{
  "n_layer": 14,
  "d_model": 96,
  "n_head": 3,
  "n_kv_head": 1,
  "head_dim": 32,
  "d_mlp": 128,
  "vocab_size": 2048,
  "activation": "swiglu",
  "norm": "rmsnorm",
  "norm_place": "pre",
  "norm_eps": 1e-05,
  "positions": "rope",
  "rope_base": 23800.0,
  "rope_fraction": 1.0,
  "qk_norm": true,
  "attn_scale": 0.177,
  "bias": "all",
  "tie_embeddings": true,
  "parallel_block": false,
  "init": "normal",
  "init_std_qkv": 0.0463,
  "init_std_o": 0.0,
  "init_std_up": 0.0463,
  "init_std_down": 0.0,
  "optimizer": "adam_variant",
  "lr": 0.003,
  "lr_mult_qkv": 0.5,
  "lr_mult_up": 1.31,
  "beta1": 0.95,
  "beta2": 0.99,
  "lr_head": 0.00638,
  "grad_clip": 0.5,
  "warmup_steps": 318,
  "schedule": "wsd",
  "decay_fraction": 0.711,
  "decay_shape": "linear",
  "final_lr_fraction": 0.1,
  "batch_tokens": [16384, 32768, 49152],
  "seq_len": 512,
  "doc_mask": true,
  "train_tokens": 114900000,
  "steps": 3533,
  "dataset": "wikipedia_en"
}
Each number is 128 + 24 x the weight over its row's rms, rounded and kept within 0 to 255. Layers, rows and columns count from 0. The size above them is the row's rms in percent of the matrix's.

# layer 5 MLP gate, 128x96, rms 0.144, rows 51-61, columns 0-95
size [ 98 100 102  98  92 109 106  96 112  99 102]
[[117 164 154 102 110 124 172 138 160 115 114 118 115 110 136 111 183 116 163 127 153 114 155 137 128 170 144 139  92  85 120 150 175  86 152 121  85 181 116 116 152  80 155 154 139 111  94 120 137 143 167 143 126 123 162 108 125 107  84 152 137 106 135 111 158 129 143 127 136 118 148 123 115 139 129 105 114 137 110 130 161 145 110 161 143  88  99 111  98 134  94 133 166 121 145 115]
 [119  76 112 133 184  81  96 124 159 109 129 139 142 151 120 120 161 167 111 150 125 139 120 141 119 142 114 126 121 144 147 124 110 149 110  76 104 135 132 111 151 147 107 164 162  98 136 125 115 102 122 111 146 102 128 113 118 107 120  89  77 143 124 156 108 159 153 133 118 158 115 154 186  97 143 141 177 118 125 128 118 115  81  86 112 118 143 101 169 107 109 130 110 154 136 102]
 [141 155 104 165 107 106 130 157 185  98 163 138 129 129 122 145 137 153 124 137 117  85 122  77  98 131 159 103 103 101 176 147 144 124 127 150  93 147 126  59 163 150 108 112 115 109 158 171 113 115 133 120 145 128 131 153 130 135 121 134 107 137 105 129  57 128 112 115 150 104 105 136 145 132 111  75 133 118 105 130 130 144  97 163 161  93 144 124 124 148 120 123 151 126 119 133]
 [131 132 125 130 109 104 109 130 142 144  93 114  72 118 124 115 150 138 121 142  96 134  95 126 148  98 121 106 114  90 152 101 129 133 128 144 107 174 131 115 165 109 134 119 113 113 126 128  87 111  86 147 147 140 149 117 104 178  99 130  91 157 124 149  94 128 126 143 143 121 175 150 156 163 141 144  96  96  99 126 157 126 116 124  83  93 190 143  93 124  83 167 126 142 152 145]
 [125 134 100 146 138 185 135 182 170 152 143 139 150 152 121 143 122 168 115 105 132  99 110 162 147 155 143 148 146 171 144 128 148 148 111 128 143 125 103  93 189 141 148 129 100 122 142 141  99 123 154 113 115 201 112 174 121 117 153 134 145 131 141 121  95 166 150 148 114 110 121 119 116 131 109 106 128 156 102 104 161 140 110 124 125 124  94 119 106  95 126 100 122  80 105 144]
 [114  94 149 102 113 103 132 156 132 114  98 128 100 107 143 154 112 127 118 126 140 113 110 126 114 121 136 135 106 158 176 130  89 137 122 128 120 141 129  90 152 138 159 134 139 144 134 103 111  78 140 121 169 115 166 118 150 163 114 146 127 137 150 108 122 114 196 164 156 105 122 121 190 167 164 148 104  63 114 117 155 133 127 122 149 120 168 148 115 125 167 129 141 104 169 139]
 [123 112 155 143 138 126 127 156 134 129 177 110 148 137  92 130 124 153  90 127  99 182 164 104 118  79  81 112 122 114 142 103 111 146 122 127 140 128 114 106 130 178 108 142 128 120 129 121 117 130 113 139 134 157 115 138 111 130 100  91 108 166  93 113  92 138 146 148 134  97 140 158 116 142 112 126 116  92  75 115 184 114  99 108 139 121 133 110 131  93 112  50 147 111 135 143]
 [156 138 120 147 149 149 107 174 148 134 167 134 138 104 116 120 164 124 154 137 117 166 113 137 127 140 135 127 145 161  97 140 163 146 135 132 101 153 121  73 141 130 112 110 117 154  98 119 182 159  95 135 122 114  72 134 138 140 119  71  78 144 132 157 113 154 156 130 110 117 137 121 143 139 150 129  87 145 120 159 113 176 109 161 110 113 128 127 173 123 107 164 159 119 155 101]
 [176 149 164 137 138  70 138 165 104 130 132 137 110 146 103 100 120 130  92 121 125 139 159 129 150 117 152 155  93 140  98 169 163 144 105 127 158 129 134 126 135 107 106 138 137 118 148 150 121 131  96 101 120 143 173 171 123 116 115  98 143 144  95 161 154 141  89 148 132 124 159 108 116 118 140 164  78 103 107 106 161 145 105  61 112  95 127 138 112 134 155 102 113 127 136 145]
 [ 95 128 153 134  79 110 100 114 130 167 125 128 118 120  82 137 126 102 144 101 124  74  88  86 156 131  63 112 143 101 137  82 112 122 144 104 132 137 129 118 145 117 112 108  84 170 123 129 137 147 154 152  94 122 132 123 135 112  72 112  97 153 138 116 147 129 105 149 115 113 104 152 154 105 136  88  93 127 159 160 137  77 130 150 140 119 105 124 105 122 120 102 142 122 123 103]
 [ 82 140 123 105 163 122 128 150 141  93 114 169 147 101 161 119 148 149 118 154 107 126 123 108 138 134 144 161 127  89 182 155 116 123 150 117  91 169 147 148 180 135 108  97 134 149 101 142  96 150 109 164 127 152 131 121  91 109 131  71 116 132 148 134 172 130 151 159 128 159 106 158 104 119 144 152 159 102  87 125 122 111 123 110 143 124 147 104 157 107 135 179 113 136 126 130]]
# layer 5 MLP up, 128x96, rms 0.14, rows 51-61, columns 0-95
size [ 98  98  95 100 104  98 103 114 110  96  93]
[[161 156 107 153 129 117 105 137  99 159 116 103 148 137 136 110 125 123 144  82 142 170 132 162 162 110 128 128 120 128 109 132 132 141 140 109 110 121 159 134 125 125  88 136 104 134 141 171 153 145 120  95 129 168  94 110 157  98 107 150 136 122 117 156 109  94 131 152 102 128 117 117 128  48  72 157 149 148 134 127 113 110 127 118 163 103 177 134  95 127 153  95  92  89 138 151]
 [102 147 147  91 134  94 112 134 114 150 127 133 157 114 152 132 143 120 154 105 130 136 110 150 140  83 131 105  89  87 155 138 116 177 126  77  96 126 127 151 114 124 148  90 187 134 103 124 140 111  96 114 105 148 139 113 127 144  94 114 114  96 157 170 135 125 118  88  66 134 123 138 112 144 113 138 124  89 133 149 122 110 144 139 144 151  91 118 157 135 114 171  84 133  93 151]
 [140 144 104 113  97 135 159 124 135 123 132 135 149 123 157 103 160 156 152 155 147 131  80 152 104 127  92 123 119 142 114 162 141 180 108 120 135 122 111 130 147 140 150 151 162 131 121 138 116 187 124  82 147 105 112 149  90 120 145 142 122  76 111 167 109  97  87 120 102  96 120 134  91 115 148 146  94 149  97  69 138 104  94 100 120 152 111 141 138 154 104 114 158 126 107 122]
 [130 125 101 130 115 106 109 129 150 137 138 151 143 104  97 142 161 115 135 124 121 164 118 113 124 115 129 115 127 131  77  82 108 131  60 126 137 121 116 114 198  85  86  98 135 135  93  79  93 152 127 125 165 146 135 146 117 132 123 125 152 172 145 167 123  97 124 159 130 123 125 150 149  66 128  95 128 134 104  97 146 126  80 123 135 131 129 155 154 119 119 108 142 105 126 111]
 [116 127  99  98 102 142 102  98 129  66 174 138 148 131 151 130  96 136 146 115 122  92 121 105 128 139 120 120 136 171 121  77  76 125 125 130 126 147 120 143 130 126 120 132 131 123 125 144 106  71 158 127 114 145 134  58 139  96 120 133 108 162 135 132 168 121 159 134  91 152 128 132 119 113 130 166 158 137 141 145 147 129  91 156 148 171 144 118 137 124 126 142 100 110  82  78]
 [130 127 104 100 117 119 142  94 149 126 136 133  95 147 100 127  93 143 158 110 114 120 126 125 117 149 132 158 120 127 104  72 122 138 149 113 125 127  81 115 124 110  84 137 128 184 128 128 104 125  96  82 164 136 157 120 123 101 147 118 145 180 148 126 129 169 161 125  98 160  83 144  96 126 114 142 109 100 104 172 111 134 147 181  69 102 128 160 145 117 141 131 131 110 130 104]
 [150 151 100 116 117 141 117 111 164 138 153 107 175 123 100 106 128 111 145 157 177 122 136 126 144 141 110 130  81 100 131 162 137 122 125 156 131 122 148 148 128 147 146 133 118 108  84 143 117 171  88 168 120 116 117 140  94 176 158 190 170 137 112 113 129 175 142  99 128 139 118  97 103  99 134 123  78  97 117 145 146 143 136 152 120 151 125 108 130  87 143 140 119  95 124  93]
 [124 113 164 119 113 158 176 136 141  56 119  79 147 158 149 109 139 100 115 110 106 134 129 184 123 147 147 108 131 167  80 117 127 111 152 154 130 142 129 159  83 128 118 158 119 146 157 137 148  98 133 117 102 148 140  97 120  92 132 153 121 120 154 117 172 134 105 108 136 146 117  94 140 119 133 135 113 114 109 140 108 141 119 135 122 169 136 139 155 131 135 142 159 180  90  83]
 [ 96 180  87 162 148 138 164 125 139  78 116 131 116 127 104 103 131 131 121 139 139 126 132 123  98 127 105 145 112 103 174 104  86 128 124 112 132 148 159 127 139 155 158 123  93 148 141 143 114 132  97 165 102 137 122 140 120 146  91 129  73 147 162 117  72 132 136 121 150 103 141  70 132 126 133 127 139 118 117 100 142  89 168 152 175 166  84 140 131 117 106 123 144 108 142 127]
 [126 124 103 116 168 119 134 109 112 134 173 119 120  94 129 120 121 103 162 136 168 141 177 143 125 125 126 147 145 129 101  99 130 103 122 148 162 131 154  92 149 125 106 163 111 103 133 140 130  98  70 120 132 132 155 118 173 151 127 180 141 151 141 111 150 147 127 129 148 119  55  93 136  91 154  74 147 105 162 115 143 161 141 137 132 102 156 136 151 128 151 113 112 112  96 123]
 [137 136 164  84 135 139 146 134 110 145 120 130 138 152 133 114 118 160 161 118 123 183 126 124 160 176  94  97 123 140 100 111 175 118 137 126 110 108 106 186 138  94 169 120 170 111 124 145 207 131 144 140  87 152 107 122 125 113 157 136 101 146 121 147 147 137  97 127 123 119 156 100 107 105 118 126 141 146 114  60 122 136 127 104 136 134 121 119 122 117 139 139 138 153  99 161]]
# layer 5 MLP down (transposed), 128x96, rms 0.104, rows 51-61, columns 0-95
size [101  97 101  95 103  99 104 112 106  88  93]
[[155 121 175 118 128 133 165 144 126 155 148  86 151 128 120 130  92 129 109  95 116 141 127 129 159 111 132 112 106 104 150 153 147 133 177 160 107 104 127 111 133 104 117 116 171 143 143 151 139 144 139 111 134 104 124 104 116 158 115  96 155 109  96 121 128  96 162  64  97  96 130 115 116 157 127  96 100 163 123 100 172 147 113 147 139 146 151 140 127 180 116 142 117 158 175  87]
 [ 93 144 150 132  91 201 152 108  92 153 110 183 133 166  95  97 107 129 142 116 105 113  92 120 111 130 135 144 144 125 150 151 125 141 121 126 135 145 115 151 122 121 129 131  75 154 118 146 163 117 156 140  80 137 131 140 118 130 140 133 107 149  90 114 138 147 114 145 145  80 132 166 117 104 133 105  90 106 137  94 100 120 177 112 105 113 123  88 138 141 153 141 130 128 130 182]
 [ 88 130 134 159  93 153 130 154 153  93 118 152 120 122 122 109 111 155  82 105 139 126 118 142 114  98 107 196 166 143 145 145  95 155 120 156 134 175 106 169 100 140 171 166 130 153 140 177 145 103 132 105 161 126 146 168 127 148 155  84 118 114 101 141 124 131 121 137 100 136 142 149 141 115 137 119 143 111  98 119 106 127 126 136 168 138 151 105 136 120 111 151 181 129 131  98]
 [146 170 188 148 149 117 122 107 137 136 136  90  89 105 115 189 112  98  88 113 135 129 100 129 148 152 138 117 102 126 168 106 140 148 119 165 129 138 142 145 119 110 163 149 131 122 148 153 146 125  94 112  95 150 142 129 149 138 101 125 100 144 150 104 101 121 176 173 127 117 115 149 148 149 176 124 141 131 124 109 125 133 115  98 129  89 117 157  65  94  90 126 131 110 117 133]
 [106 117  74  95 116 156 137  96 119 124 135 143 129 114 133 122 112 133 156 138 134 135 155 107 145 131 103 161  93 108 120 133 128 102 127 120 104 151 104 165 159 159 186 151 130 114 143 109 103 140 116 108  73 107 134 159 124 146 138 140 115 129 135 126 111 154 102 128 169 146 174 137 181 144  96 123 119 165 125 174 156 130 158 164 121 114 109  88 151  97 115 166 127 169 167 117]
 [150 106 138 102 140 120 153 144 104 148 106 130 113  95 185 136 180 101 118 141 132 131 154 102 179 136 162 110 120 115 137 132 139 100  85 113 146 148 121 158 134 115 151 103  90 123 136 164  61 117 126 113 176 143 132 125 113 141  91 116 104  92 129 102 162 140 132 130 163 127 120 167 132 131 147 127 144 102 135 111 160  65 153 114 104 106 142 124 154 142 142 140 101 104 115 151]
 [110 103 143 105 100  94 166 110 101 115 131 112 173  97 104 108 126 125 159 147 116 188 155 143 125 144 118 128 131 104 136 148 129 157 166 138 145 117 126 152 109 115 106 163 143 128 116 119 141 135 143 149 145 140 122 170  90 151 129  96 117 116  94  93 130 125 158 107  97 107 148  76 108 169 118 151 146 154 123 156 102 150 150  64 102 126 129  94 145  81 130 169 116 124 121 139]
 [111 137 167 136 171 114 150  99 114  95 130  96 111 141 126  96 171 116 133 117 165 137 127 125 111 126 129 128 124 122 125 116  69 109 121 126 144 123 124 145 130 125 139 116 133  95 156  81 141 117 137 154 168 149 124  97 126 121 134 155 114 157 162 140 171  93 108 123 165 112 121 132  99 134 117 147 209 156 165 129 137 116  81 138  73 138 100 141 170 165 133 139 137 109 117 142]
 [ 90 121 136 112 119 178 141 100 121 107 104  92 149 139 130 120 143 127 153  91 159  63 151 100 111 106  82 159 135 117 137 111  96 145 114 105 148 152  96  89 104 131 146 163 122 101 112 116 136 108 131 126 120 117 164 184 148 107 157 166 114 115 138 149 138 106 139 139 170 119 139 126 123 132 107 135 145 143 128 124 162 103 105 131 166 127  98 174  77 105 109 129 148 112 134 159]
 [115 105 130 142  67 130 138  87 154 134 118 115 113 134 137  91 125 137 122 127 120 129  85  96  92 127 126 122 143 141 145 133 143 126 133 100 102 145 122 150 144 144 130 115 154 176 124 152 152 154 135 153 155 146 118 152 134 121  99 101 143 159 153  72 127  81 134 158 141 131 167 171 109  97 104  87 144 126 150 133 192 149  78 145 102 109 131  84 142 113 171 140 115 116 132 132]
 [114 142 104 170 127 126 121 154 105 102 182 155 150 135 145 123 137  96  95  80 124 145 125 125 152 118 165 134 130 122 191 151 129 123 116 150 132  75 106  67 176 132 133 170 129 139 152 140 125 168 112 127 139 131  89 130 137 105 107 123 121 139 115 113 125 131 111 121 158 172 110 136 120 128 152 149 119 112 141 148 140  95 148 135 146 135 113 109 140 118 126  98 103 116 204 158]]